Weights of a small GPT-style language model, trained from scratch on English Wikipedia.
Architecture: no biases in attention or MLP, untied embeddings.
Training: a variant of SOAP for these matrices, 525M tokens, 4003 steps.
Each number is 500 + 25 x the weight over the matrix's rms, rounded and kept within 0 to 999. Layers, rows and columns count from 0. Numbers have three digits each.

# layer 5 MLP gate, 1728x640, rms 0.166, rows 1404-1475, columns 320-383
493551531506458500539544490494480500494510497494492448468499509535498535508504492535496490503507500512490470519495457415469473449497536578507515511500488493546488475502480549479525484442509505
513527544465493558468522517413492532523460477533484512527499500464507517503501496487476543519501522490466490528525523500487549485506500493480510484539536535511532498538518482528475516472483508
513511526537505514491489532499541490502500499553530509477509486485482492491468430504454449504490510478528494499549500538489510504488453501503498519476548459517470508491470466499520491479488522
461512514475482521510470538524493526514524461505508518516490491575481496506490467485534521533545485547505542532472532505536487515523519500495535527482491548483492521531485482483508486496534467
447511515512556484544489503492513482508556501473521508490492524530516563529518484492507456526513481476536498510495487510499536452529475530469504519513465468487464510501524504482513459479474439
565508509512516481467510504500513511510514472498485459491494516504475505492515455492505501478476510524538462509501503511488490481495488511544501459484512493495501520508503532519499465499506481
471472501516499466513514515479503515459462515455503526461478468474491486481509463523493487478485533500519492494481517481520499491470509547486508539486487494468496494444477469494537486531527501
488545499503525528500514486482503510490537463499526487508437501504502469439493489511483489498475480488500502524497464511492532458457504488503497501526497517537517496544485520498506493515506470
501482535495497506487506492515496468454518481463498492519462498511486485484500496472509484545482508526532469489516560507520485495511486445501497506521515499490523502470475531515509491517486509
499523508495441498446541493492490498494512519535542489502506514527513463514482499480512457476478505503536460558496510547488497468481509511502544531508544500481506471531476465491517504499507539
462515518467495481506492469500473484539537470557496471499494504533521504500522475483503516527480501490465494489480497498529477527536509523468501514572518512471541493531446493510494512487509535
520509478511514512482489524469533454516482484513478486478491522431476524539510457493500506522545542484480496499514518480502487468499507462543482502466510522484517467500539431511512459446492517
497519547459455500485471500510530474457434511492489494528510424474508558490463528523504508492496482498496514502453500502492573497475476494540504460481518486538465508471494528514482518492489506
471485491473418522506493475550526506488467454495489528481487518490476477513518524512487549517521490527507511504469488501497486499461515453452495536515507531505493447525491570485529531433564464
507492538523486523501512538474535563468504522558469515485469465497548491493503460532516450460527465518488482491462515507475468488479526492473523463478522520476521475536522471504508502542532486
501507500478469513489483488478503512486483507554500504487489521509497520501486486505509508497498439497499498530461505501523493531510532510490482492535500521556519508447473512450514503522486500
505504537513512479512532483511497501494533471523488514504523495472486513483511510521496505496521514481505513508505519472509480520504476476493526500508516485518523506511487496487503487519511474
527511512489521465514466441492507520495507455500548524451490479501522526559515526554472534495460488482478507491467494561518527533490549527556484526533473524483511500540501451462493487548511496
496480540518503509490505521503507475489509549469507561527518500486449472473487501466503521533421479509521516479505446490521482505521489466479491513528522524464494509529484482505462488516497508
519479528456497488510489532558492511534537497489435487516529435502496504440513500479480467478479518504531505543500513549543534476518513446468459453462496474456486523505511488497501468503480543
507519508503528506481460443485451514499546451482460504473460496484478519494489521532488522462487507526458459473465489473516522502506473527451500526544518515487466478491501495520477509508523504
486494494484497475535493449520498511525491511539500522505527444481494490502481452500465551484500539529467478491494467443513530484489485508502482503507470471499471519469512467502486529532484461
468495517531490548522572511542475495486493519558525515580519463437532532517506546513509519494527527488492464535503531508511518487548538513481517484446490519499443571503505525470516497506499520
544496511472486520487482501467528509481494503496482481459486497534490514508510512490498503502468496500479521556539482507547506505525519482487497516502525472437520543493596521497590507542507502
512481511515472472474481508499473493540498508490526491507491525509531437466536528502526491495515489516520511517537498490497462462497530470475487504517500503462496486567474501504497488498534523
551502475527543506494514505483493503520463500498498555485487474494489475542518479495533441493512501508476508533514489499499466509458475523504515441453492444504487484521500503460508498519464486
500478554490489510451475506536515491448523522513507494494491510495516432499461507465484490482496497517450502537476449505511496469526524529486511487509498510468499495497540490491493481512493512
487473498520443506518525461493508521464476472498550488514488490461526464533534489459503502496515490511471498467490461475558510498454509541503445547538511495533494471493492517480518515480500528
463487458480522492491493492534503460486464515516473523495477507512539490549559416474489500474488487490533559455489495505483503503450417484482490505487495495494495515489529506497517537521440470
498506444490486557494522483522502475495513536485489501488454491501512522519475488491492462487462509504504482536527468504466503533529525455478482469455531480481480511472495490551451461534519439
511478508498509498489447503484518468497476522466528485459534464492490534478462548508507516495477462510527521472491469483542470503499501525485534479493521518506506517480537520481509528477580495
492518521492480519519477500518519508469476531469535504487532533493496536528537489493564502499490486496473484520509480495524492477477481472504502513490493514515544470472501467481482492491509534
549482483492503481499458488545510486492472491463477516500444518496498520540501491459493476518524491472525500510518462490496513520486468502485475463480517499478481524472473525512483524494458494
448521508465491518481489513479504468486511507559488485511516494502447521474465538547478489481486495492507480494523478538444477528514457485480501541516491529471537495514501475542487516514515482
483490503510500517501483518525497505491528484536511529500553489502473496479462512494487495496488477492507510479474550494569448518475505477439482473453461502500467507494471449506527521469508482
516466446490459497496515494511516493519529462484482521503475495514523512526521479471468494512508476522450503497507481521504471511467517489472499487518486459501528486484486497501491479496507517
505547504455458474554582485543502513544503496496518463558442470474540470583509544501528499471498523488492442495490491468459464488483544481495513522510534510478501507459496545516554499528458526
524500512505535502455503519496490474528531538530502478517503544518518488479493512486519474509493506507551473492465483498482480541479466489487529500492472503506469481486470540492435502479463500
519484494518537503504464502529518463508516466480459491485514488523483475499471485506523524517499517470491505463513516488515538503487507489518501478510503512497514499517482496525486532469481479
451505500506477555485519486457500502501526571552523518526526484475527495495507496480485507524489518499507519491540502482510484500482453508497536479494537529486553499496519477509481515526573490
509468488468511494488494508528527486479489476499514474490502525487474490492483489477493485491515538507488494511481540466495428492528526493497507500480478497517527519536508510456533485503491425
497503520494524507492478517483497487525472514461490487496488473469510549499529512543526528506456514505521477539523493484536514490444450521529512473528453524431494517472537477469523501523519508
513482490480492517477508514485541474477501502546477444529495536503512566521544518498508510505471471505452502519513505522504477530511476503525503484529542457519476519454506497469511490502505516
460471525473479493489513480510471540473486504510463486501488496501497510494467472496486531487472503444507483505534490489530538522541530509470484494477523497479505493497494522512506463493466554
497522473471498473507486490549522490483497496487487489503519540458472496504523517513463488474449484485549532482516486463451481461547490533474451492511468521507485484511465538522470476507525459
528488493456593475490572461536497512427535478507522480504519468517484538468580447473493557509496551485508492485537519482475462435489449449484487456506526497515510491500471488466471455516551507
522507473454543534487502558507509511494512498548550506495522535501515482484520499503466488503513494453481512490473464484508495471514485542451500505465515513504480467514513536481452508493498477
510506535504489538489513515474498513524524527513475509497497516528524473458513484477493482498519487506520476488450517498457468505513501483512511496492499539513507479490501532528528475489478508
505533533492511469514526492509567517478497505532522499494455462523485516497486487472503521492506515469465515521475474462545475513458529497517496510488532521481556491523503545530483510488497521
478466510514502532481510490474490528479510469463514479476521510474496494488514479523490523523480494554490565491568500466496495493514508514476525483470499481506500509543489476519512512491467525
462524483521532480485488484497496520502528542522496520505479503459537490488558509521494556511464511515519550522517540497518504547524515534496509511529498503482486480514507475513477504535507465
505493507505548505467508444503484500507538507526511491458513457514540496477538449481483481521513472534502481516508521473469524501512484525509505482484487453519451486482563522467559500479482455
493497506462510489527472496541511509449544559511471435479519504429482489485474477481541491512536511503504514520461504473461515531473518529532505516512519525496466489507496487492547504448500496
496491495473502489503457456493490545481497490496557544481467476461511468501479492516542490489517476506468472503465503491459500531508515531501514534494493527522486515480496526512497488552487501
512505486475515522540516530439507500513471477485478469480545522529529444519516522501506529467475477475484451534463519511465514504523518459521498527447463492484521459528502502522527504492499479
500516525523529502481486535487517502486482515535514474500500534493504524445477534476543514498539483533507458467475501466490496473490480460490483489518504523449482498528472446494455456475499495
515522485525448508527495464560485523484552535460497487493474472521519478487479515488499469520526501506539481482554504487511509483465492483503508519516541462531543499501490473532505520482513465
490515474472504488474483515478500506526531536494503471527541503515486546517500496514497484503507475516465479499489516506536501482518498522494542510513485505510514477496510518496523521472502494
527522543493498466488514526522485554497472526528509494512473493493537497507531549477480460553484504494462499544504456541497503525510527500505476494541512494473557516465479491520504483509513433
468458516536485491507486482492482485501548498494488456460528501502525530477522493526460483487485532470510486507459499494506472528458486485496495492524501536477492528523487513495487489483510510
482494474506504497488528515514477430477499472502541468481505483513501532510517525525512493524495483495559481526475511486497494489526509452575509535537551485505425566510536485501486519478514571
488492495527505488460522487474496595494532531494494493482526521567451529491502454524496479505451490538492485505496491484463511545503485480475463479528499486476492453492529451522499443495516494
525528493453471497461476567520518517499513516530507513518478552456458521474520525462526476483496504489520518497523495497501466477493523495460482485480451485490503524486490499499509443496505490
499545520506504498526535495488534467499509496498476521427516479491528512497480492462532531532482525509505502487503483512530505473514506490500562434464514518476495486495483510519493502453514505
516490519498462487500514489496500477509475503496500514563539487484453515479489468494457530491495515480527510433471538482520432516488499467515495503518490481468500495459537491513536534502508517
477485449550469510541493542510540499498478459544519534515519462450516506515514508518459522514525506492529522487475497476540474545519507506519533495486479497522483516488514504504523471498484445
480509513477480515493451496489513519524566451520549488438461525538460524493484501505459551459494515505473471475485503496495521524492536540517505476529489493499501531494508507453503490542496487
500486540513484530547533503516516481482506515534514499490533469489544531498514550546491513495493526495480567508511542502530514493478535535438538480504493534488513515490475490500484480481526475
492524470534488520496520481511525498532542500538500488483494494463504507501483495512464531531513483519447512465509499467525472521498527571487517479470509484518487436522541524514520537493471478
503470474466506495473491494528486517527540488531489497475487483531488500502486456490482504471510510490511482477545510488535534496519534504511451534480515493458546500506502484498505507537498473
558542485451497473511483516540467478485532519491540522500547514560489503483524500483479511475472512489470495522494498538457526497507484531494493468537478510485476484499525509515509488495505451
472559513480491555496476523484517528493488496504500480496453473500518522503521455527471489569526485524515510483475471511508526471484503537524481502500505499475530549477523491503498510509487519
# layer 5 MLP up, 1728x640, rms 0.175, rows 1404-1474, columns 320-383
500530517468475468502492516478513532477472509474480500507495511468534580492501466489499484490516497527548478497468509514513540432485482526525527512507499508519473510498479522499486487472531538
499510512487513475521531505508452545527476549496533548541515495499458503480512524537509479508476495484487496480572493512499451514534452504495522539505500489520453470514522533509494553480485492
496508494526516490492494525533489477453553512491491556500557465496523468528534462513497542499529471533469504500525515503513528537541522492482496539537538493423510530507498483529455553516447523
491459494503443528517461506529493501499514491500496511523468503512515506502467480446497528508465516531524518533471486497514488501516523512520513551494516493482480474474501466480531502513505469
509524500483546524494472493521485504475473498498505511517538480484459484474454481518490474480543503524531528489495510509471449455495520502502552472511519504519501493494505474499458475530495524
471504477528497508501508486476520534478481480490486550425509516496476477533525472522508556501493516515497512478473452485511475513480497524542498457516452466495503470489489490505474518488502528
494491521493513474499502537501499511534482488506522509456522510516488473471526531487489488485526471498464475513518472490454467550486527508468495477525462462494450499467451496468452456479510489
516518484492490526448507482475477482497514519492534485546497490501535524507519504490521518450511513533483532500454491517485486500511475498459510467486474490498502483460524503527505521496507450
467512504497514479516506469478501505490495507504510483515480477465463470460518511467495506504481515508528476497517517520569515486515471469458516478492530533493506539466498503512503495542462473
493514495510474525470525530509508466517458464523510498495442525530467516503522502487510495523506518491497508535498520507493502506476485491466493504489519531486516496490500515563502476504512462
477507493524532509484550501509496494522500466502486470471510516486489446530465533524501484423519498516485513494531467476517537470460549472524483487485486499503477495449510502509495486496457513
520431495501484519509514487495485493552498445519527496470515484530523519467512500521514482464494499496503532509522514480476499460515525502523533471495484494519528478523497500504485517491551506
519477498478506482509431496508528484501494507542489484507539538521502486496494515487483476503476506510480498487498501503497526499488535515542534511522545486510476510476499517480517521482502472
513483497521481494526473535457470530571490477499520506506521482481519517478483484551482538485482532510517488470497524451501517480497515486526517540480485484550518508520541504489496536473521469
488481460488510477493489466516491532467471454480503480511517451506487493514524518537530545461473504516507530486481511497478483522448477493477502461472496461529514508488527509519419536519500462
486497499498480476486470494518542513477514485465491518486456430531510503535542501542478501518492538491540507498466509496542504510524475475511497503516459502477513471461511482528493486470529492
518520505503492478507542498518522539538526503521464507483500492476505485517504544483524515526502506495558496487487514494493522474497510477480480461512547479532549513501528504519474473502476504
469495538525430493543524488479543486502482510534476525453449539467487550462479477491470529429497468481530548472509523527501531565460577476449529445493516501451474485501517492485479487510498519
511500518511510562537527495496495502509515484501511504527481505493550497497509502515530511539517516509488511489521542498519530515480492527492487485524486453482506469517496464516517544508465550
480541522486526496474468542488508484503474514472505538474470522504513490511486513500469488477500487518481493482449511501509505513512482522485510540543479545527528539511508486473502497517505515
495503480507489501465470510528504498504504445503486523490466486490423525485469502523535470515497476510535522477484498476501535498447460523452516531525503470505529509485505513539495509514549495
465495515523474507474519484504506500484495488493501510467496485445459486532490507472470516494474561449544504489536498497512482484459509516526457524497484473512481470514492497467457508492499552
501530536508471513483466498545539504515476571463494479559494524487465501520509519488527482499487485499502471508493537522518487465547507465539510517498482541489526527538532534437466523526515509
493489492506482483507499508502533542504522499507509482556549495517503479460499492493437527530570501513490490514481499482435508479468527528490504511508482507521474516466508494473493492454502525
494493537579534451520499494512495507487454456494481523484497547492507464498496485454518511517488511523498478477511486427493527476545527495514503468500473534486503499507528464514528534484516473
472510475472508499497500502505519507492516527507510514481505502455529500486453475482483524472476522473497481474532497524541547509499486497513455540549473520493492538516487504495479517454492465
496479475511501533523529493488478500540491548529525518517544486471500492484527542530523507516488525501517526562482486507472491488497458537536477542486491498462491504447489474499501477545499549
471510494521493471511496525501483484507516509502493500485508490521483533463477513547477511522507505520487529509511527546485467476563542520500475515475509487505496503515501459516529523479510505
501504488540466526496486487493518510479517458504487498517516490504507505475485527534511502545535463531498487485535480498553477491523494494517487507488502509465460486509515513489448494461533523
502503487453496515514496474560521539500502514535518475455517479517498541489519491501499451470531515493516514503507505478490467498481454531517512515503533488550500503466443483533520497514502514
439546473504536485520564537527495497479506524453481472510458516491470487495481496515483518488461514470492503513535512470508538533452494492541472490492495489484510475496465474503509490511511518
546504461496524531499506522518494498536479485516506467520472463518452477456491519460470472520510489506525484516512539480467505502526546532503488490481507468507446527492466516497495513476467490
478483471497473515493513537502504501519508497463530486550523527492513469496551499483513512482465540462498492518487447454526468519513507477507508541524553502454468508481491503516517535479528462
522484484477484504479497517474464545544505489509494490495496477523529493510520530508573529530493515484503505499471510490463520496519505529508490477511478501508476500465475489503481466512572497
533473520535472496515529524529480478486531509501496465454518538497515575523507445518507462462520477542501503491519527480493491475505509483491494473516501537546497487507463512511482535535526508
493488484499485527514488523507496504513509494503482491501531490523508506469498510506520534538502517501451511500521505453496504489489493480461493468500502529517496492495504528463482504512478490
543430535493560454439459450417498499535529445513501541512550496515507556486497464522475486499551472541449614475525503566516495504519456467510516482490476532506517473572476457465454463530566516
525503509501517469464498459503474558524510477532514472509508507518506512518497514458511461485500498511519491504493497492490518537489505460513494570496545464531490467481533515475488534478512470
525515509463497524489494519502473466547517474537510486503482528475519484456487488521515500510478492532517533516449490500513473457509503495495487451485471493475523491515551497466475462528466517
479497482510500504539549473496506507539530524520512512466492508527494494536512475500490484515501511482493497509521467494486519531483499495562507514503499483442464469518491528496483534520530505
482537483553486503455498517500517466536472520457525549507470542524504483482527552530493546516441522484536498465501547500477492514521489479497494491441483468502468516503501482537488526513512480
492485493496506519527501479533494488475511502521487500435484502509496481456536531457480512475516520480496480505486461504501484512514503511517471522514500483537546519498472499514485498476463533
507508518438482528517501472541468492479531510495522430511519516487474510505469498491523491510531462540518526489522480480536520515489490458511453529449478535519504495467489491532466492510515501
524533477437512534493459482486516499487508486490516554507509525536523509543538502511508473497516497581502523480518509484480463485496499489488555519496479500498470538521500536492496530517502457
492463522517457497503525490463450478512557490503467514479499487517471521516545502482515518509483487531481510517495532504514469518477503500503468502518494479525487535510526518536500482512482495
478537493472547469472513449530485511444532483457498463567471510480454500476536483462494536533501503567498473527462523497495504447484454514501509460473531494508492452539496535466479482496515483
530491470509483502512523514526479484510526520489504498488498507527463500487519514495456526479500525509520529495429496469532489450486531502486525510512577544500490511470510472420451543486507540
521480530510545476485493487511503453472472518496513500508517478468506512478452464495456518501483499458450487465484489506467480481462494527521533490503477504498479496485521498516520519463498487
478545482495480533487495506534496501469528489491517501478453497494484528508506484481519481502474462508493459490498495487504482506515497491452495467506488509523468526521498508496503458484502525
464506508498547530483472512472482473500510491499517520507500476489538502500516479525517517521473506462524492505507492508489513475487499484501524477486538488482521521507524494538445543479488534
507466461511517512502495481469509509478516499496506486510505456510511511484465457504521473488471459501496504511527513492506474510524489519487539498490459472512507489511520501495498526453511498
532499461498501460485474458491490495461552452500496478500488522527491496487493515465522484502481507520521510497486535456443494498488487518487518531499481487496491476495456506540530497492529494
510496512534494493523502500513480487529498471536501512477536510483517470524471508495471465492514499520509485465458521483499488538466557538500453528481493501521455519468474567527529474531453484
470459508467500437493531518505463456515495528494513453512510496505502521455465526482525520476505521508490527507490523501501507481522542477507492572496482513464488519494541466481530480481507465
512525508479512486520490487484472512512526438502491509441530502479529474510507501477467449447488488487492517471498471520466515461479495502527551473523492534473472494546501477499503495488492456
512487496501483467494492462484545468514504520524480466485501514502523483538488502509554466539507522544518465457512508502539461525488540473537452496485488504515481505511525441552551475475487521
499466507454499506448490510484506519500474482479471495512492527511468506518533523508516500501508509538499477489514493500510508493518479520505479524477459513488478480512503550467492499541477476
516513507514507513446449530508481467459510493474505493472518494484498531482511511491510529502488525481510508428501499471514495485521554459509465518518468491480517458496494488495501527507475492
485471483536439500490484500500491494477542499495500490504493477535493500529455466525494540482513522492490515472512527489507510516513480436507513459500460484509496532509495495534469499512485502
539505541527458473524498494509519498495517532497514476485496543517499472463464524485517496513480484470542473501489533459487498503504482535478526516492497516506501464515471516485523485508483515
509468504470477535517495503512497507487518468516499476476464498494498515486537437469474501513487536483488480511454531518498491524482516485522469495487552513458483544548476462518490479527510493
510511511490479487547495498500524493473532493487503498443505454462522475519459555472521489493499488488509522523544492511529503474507486525490547504504546510515459534514487509503452538513447460
489506513528485466509507495479483496510481514510494457484476539497501551498526543502539522489508500491480520469492482491509505549491534478477507475467521468458534503532509464531490525502484512
509522516501496547531520498487509480489493511483510483480505507512510507492476493497499514515479504476517493474502489446482509465512515497458479536463530518502458487504508522486541541507478504
484488527495448495478482526485474457569510490508503509494469467496516499515502562478506450508487505505486496524430465470489505501541481492491497518513505489468509544556482480503513515500518478
533528515539505486467511489512567508523487556484492508523498544475504456505531449506541504486478481482522483507484543514547523550501505502496463466514454484435514474508463508465514487484534513
558513502535449500519535474478470497505531476507526478464508450534492531493482536478461483445531500492501502467495459498520516487506495489512468506489478514434477507462454506490494512508463455
471455457539442501519550536463479538532471573562494463515488463424557534511547508541483500532497497549420492529544495491548480524543533460460500462496504466503505476482485478558502503443555528
496534487507499499479456539480489484492502490499463519475487517486486487530473501482468483495465536544519496477532511510499484524502554512508444546486538505502475512543483528513500475538481542
476492526468473480465504465485522529491525528493540503521500537516481481504498552511501538480511478465502519505491460567523500481507507529504448508505486501496439509552460511460478455500499472
470448508490501473479505474500476522542516509457504556523492512506480500527476478434489485485492455458558457465487463475502474481516469524513489513495492491493546481506517475527567504509472526
# layer 5 MLP down (transposed), 1728x640, rms 0.171, rows 1404-1474, columns 320-383
524480496452518477555494490466509474536493521532521500512488506472541478520505483518477496497477475489509468474495525517515523492464488502512529480540485497530513510497492516559461502517476474
510542486495504510488496484475519512468502522472509512508477518508467452521508525525513521522524503484515499517470506485524502505534487468452477477503499474501496519548467500521495502480518472
523510496479473508492496524499462468496499476547515543488497424466534458459485574526507488477505495494469501507517540471511506495506471482481477492475481492499509507534515539450508486503543532
524483458484515518530513517506505518524518470480487523520507485548527491457542492489508505520516509511515478480472518479512480499481484516497498516522506495569536496456501487483476514481487549
518509462510546490525505548519513499485492475526477456536520471476509485551504505528536486527492501467490525494490521532542510534512490520480551488517505498547501492545515484459516513535513503
532485496500495489518487484503528483490481521489537497455511469472486494551470501472501500468483530491518482525437513487543557468470514518587520501481492498524475508535545469462478534458476491
453508514488460494486497490492475503502517499517469513521492501541538532482532467594512473499477472502514532511503518506481520470518464497463519498529497546532521461517535538545504455466494542
541507463480511519490543512480456485512512521504498485494512490532501494510531483479509499508510511503478548520483538429499486499516498545511508531503530518537495462498529464474491512503484484
451497504498494512538438491495521493505539498443476471528485504474472467520470474471487504533528460511536500499496496465500515495510536506522500543503502482485530512503498514519499530464517478
495491483515528529486504536478489478481475510516486506510500503527502445482504504532549482476504517490543513486488474466494507519485520508507484515553535484503482489509542486499517518500517518
499471503499476485511502530464526492487479456497441544535504488464479493505520518510509511527514487483489475481533475541465493519503499461499513521491516497518524540493516456478503491494529508
494494511463483497505470503480507503532499508506494552502476482525495499556529505475436476504494500492473537479499500478490514519499500514498534519494457493510502462480464470532520511474479520
515468502483517464488457466472468485491458531490474521459521455493476457476468490501482512501537500521479514500501495510445498528522504485487498511477495506486523470502509534491494532506489507
538532497534520531511506513466540488488517465547506536507510499485514485487480549519550513469541501476480453503493504520499492477496530495461487472537477494498493456509447473529502490526487488
511521499535511477473508508501454579476455498495486485496502496490506492498500502465481507514502455437507490496476497498489517503440490462452487548509496483482520485513525500560487490497525506
472525518496424478517485515497493496504528479472509516449480503512487498529479524516482514517520493505532492484524501501544458495530484475491501545508519461487464518482515515521472474499551523
495448477458505552500531517532500503546487531501486507527530471516494492524477508478488478532560516482537481481507504512506507486493482487520462489513520499439525483506503536534508493491471526
522547508508495501542498520482521506473495526534524498483491482500475521506521543524464494483488527524487442542491509474493553513495515510535545492508472499471521505523453509501478495494475472
476462475530483466483477496492466487497507515524463508489497493545558497524506526557495472527524526514506458519473426493536505472446506500438476500495427510517517485494545489500526485531512486
516486477512522528515504533470485547476536484454546459506462480492477489519470490521475528468465503473476517457511502471499510510462482537486442483502541490505484486539517521490469487481489483
494498493516525516511545454498471525472513472543489463477512485518513483525486472497518532527506512505483495486487518475537504545481521542471506487470539494566503552535496525491545493434516506
437506502505513521491506500508500487475526517471519540495507487493551485488518455550520484483499500473471482528514484520506478504535468492480487546505502460482486519472509548485498503481523468
479480492492527468486506528481486518524486500498484505514502502505501494527501461484504521514512526499503483472468495468481499498503477456513480502506502512493512483514551488534491453547471504
505465482476517438510566459531475509536526488482501523475498487542535509530519443519505500561560495448490515490500477509502477469520467463530438465541494511544500503487560486502521501522463489
529514529498515492542523501474469493501541478458533529506505507525500475505527512515533488533473506497528549512515493516501512462492519467511502462525528527515466496498477493502529484540513463
555512525466520511500485498539490504510485516506540521432558488469511509503486478499503528525490497483499475513506483490514544526525516517500494502505501475507500491520439473489516460498498457
526523477511528490501498513503453491494528535480479576499488551473537508494458489529541478499496473511534499453513494512512479540500522480470505476526506513518522461533499522503451517490546469
503504480518570506525472500512534483503478477482474464491453490508514477468528524537454518517484504487526480519492507468484502527529475435479524481490479517467542483504440489511498522440480421
490502504499537534511506484475508530495477529472481529466502498503511512495504501513506470497483492531505474514522532490466487487478499523485481519493493469537501476524459482519474493505516486
478478476507509512449466497467503487520487466485505482506514466504522506490493506517563505489480490504499501434482499484495513496486548483472497513505472512512483507546458462492494489502533465
488538452517492510471486466500511507499522465476455483543514498452536454492520514523509509496484499496516520480511440523492482471511498504505522486495494503540505477476492493458486507542498517
512514533492484490495514514485497523476471488509505515445497569545530473460515537474532428509452508502498464507486519518465546516525500529499527496485527542544517484466524494485445483538503497
493452535483480543505485502508443530510525525472523473487530503465484501496548504514559477516513510511494488556504527437509493542515516499561517488532572489467514486531511508509430521518539490
542537502506529495495505496517504488464497470497524486508495486483508475505497523515524497505519510522544489462519480501520484526475500507530503522490524470547503502514447526443497501471510475
526473489505510484508485504482490524475531456522494536483493507464463459519532485542503450493483491446468525511483515500514495515496500509506511495493506474518500526534456485511512531482473458
487503518488505544479499512534529553470482514509492474527514530477470514506524499523500463465524501501490515511498530516458529460466500504516502516455507528486544502519512511535495563487458461
480530470560463545482511472500498441499505488503526467498487524495488499453517471471506502489518523511484480517464524491544481467542492425469535473516477461494474524456515507545467508506494481
509515503527513510526495476494518493495531491498516485485489490509484500499480487524532522454501517530493495484514495500492457510529517517538534494484497530499501515498513516543534499534484496
480448486482471471493490526536465500500523511479478506517456509484502488517487532504515483475469506553501508513528526548506518509536506500512483507541497500539508523470487524548531499510546535
474519514514557454534488531500501526511507483513479509483498501489517467506529479529477469488451505491483482506508473526464459476473500498484503477504495489523498517435481481495487529509524525
492478497492507499534509449533485499534452463539483538512511489505505503525488526506496513482527503480503523522532553533479534492550438482495504540479489498491486523505483533511478521466509510
477525481486527469527464542511527497484523494471507520499553493509516535480506514471500490522497514535491502492550514531480476478496520504523474480503497500521486480534555508543487518506520494
477514517469514536526543493491479497503489485452479506460571519498465532486474499495496526506526544525491506485503486499479485492511473514491519520455491482476496477540527498551461492521505481
472500522452494516462483512496474452507501482518511482506488557474473508510489505458491497490473506481518486516489510501496515491538483476483468503553549500558504470526551521483551467502548545
474474487506497510488523476528486452559486487496482515517490516506469510511501487514489499513528475508469470483493506446498503454513516489470504479486490510447491517514538524546479531499483466
507511504498445516499476542490531469545496543523501492472498489527537487537445539503484496454515529486515530498495490496525488552535519502506474506486494541475480535484522467529523534518460519
521529495500483481504486499508492503521547496487493521475481484463462501485512510487502511562508497493519509494493521463453505499513484487508476514476500494496489497496475473508499458482505542
504505553480458521503493475494485494539486529526504493518512484461507522503482510477471508483564543536476450545489555461477461456540490469475527519500440503572444451506491468485538518466522474
500505477517527521495511505510488488475483508478516468472471453499477486498524483482534495489512513517508517506477520509466481527508565516511504511539450477513473527528492520498525481442470509
507501536518504488481504517490517536476511510520479499501548476494523479499497505507477507480493491456510477542440501516510484539521527529546521473510480510466546488529490497548485488460492488
502521481484481477495512478502473516494493495492483478539473506469484545473534463482476461504450501535512523485437503516516442447455520495512501481543458507504478510484465480505496482466541496
486500506501479508462487472486490538518515491458492485478517498496461506457520529565498522520481487502474513491486506479515457544487510547500479509503523493534494523471490483495491537499540512
495493472484484509489540528500474479500484513496491476468498472524509510447502463514507508492512496567478511510497520518468499448525520477463479501472510479500494477448484476526501493475507502
513499530501500483525476518517508537538518499497536482465511496512577488491496536442498506488495486511502479477513530476478528517476528535535513504478503520506466495499505511496486496535502469
498520539485473507530460501512496477514510495481519525492527534520495540547524490477492519505525496512503519499553573513461464477490530568499534492511469517501485459520476448482460514481520531
524531448478511503525517492495492515475494478518545480537519481492470476464479474492498507488477529486478397503535531503504520514521485505497521518518461490533547544520494488538556493517512508
514534507490498489459485531477424499502452505473531497487482463483522471549508456459482545487487488490459528487525489505496498538537438458507438495501527472491523505482546512533505483448500515
491456489515503454457473482502463480496502508513504509509533471512471471527484494474498508515491499494495495482492497544515487482476521477498498503481527500483532510485503477491515513447523502
503484499472498510482512537469520426510503528492488547523469568526477480478474491485490506480540493488468484520468501538492515517495519487519500534493502496486539531497496443447472495546534519
468503529484501505539495523489497499457473511525498502515498495510519497511521541502497472500488527473505476508495495429497504517496501495456511436481509481490516494517489550503499499508499538
505487490517533473495497514526499519499469485481471527508544496450494447516502513484495506568498453495476477472489520451483510490490464459490507454509514489485517474532504500482482443480482516
517464551487501494514489511483503518495488515526526484485503466467541497520448524481511521518537512522535474512457544468521523477523480499559507496489504487516482521448494506501529516512507476
510479519531527502498453530538504468573533477476479495550524565501494498474501520510519480448493468537489524532502536498521539503519460521506509492471466489500498507513494462536513457525493507
436533480485475518520533537479506498524511515505448510487499494544475504474470474521429522503496463505497472462525532488513509499485488497485495466462524512498471543515503520478473503447513516
525434517539518487534527504489523502475487495500479501513506514508541532491511481471529510484495517482496526467453560506437515485491491526507497496478513498512554476492517495514509517453507493
501507487549470550444538520525483520478487544479512503448473505516516462483472453495502531482497472488524496522576500450527516520497505517493495507471477551482508550527508509492522456514470450
483530508474456514512491463526488506535490487523499486518453511491484485514454430486530480508495491514496503461520488496486509507535482508472478521528512459489486484542491500464505506501497505
508535504479502496487486483470486509550500484448511517496534497543479473510476479504456481491506492539501489505496478513523506517475418499523484542480482478527518478495488451460502549516521486
446511504517519475471443508513504506496469507536550494484493485522529522502518511468477478461476510545528488504535477453533488487505473472528490495501519453468451471508506529486478516462475529
504516523526505512500483505515499496484486518465478501533495541530506448539431488534455518560477528492492535496518498534513513493479464503502527480477474520469494469522508475487520518486499469
508517517502505477454476546495504556504462499506515459517502521489518497527480510497485486518492529444514496464521514506555482503492510496526502502561507479546468508474507469501481492542477536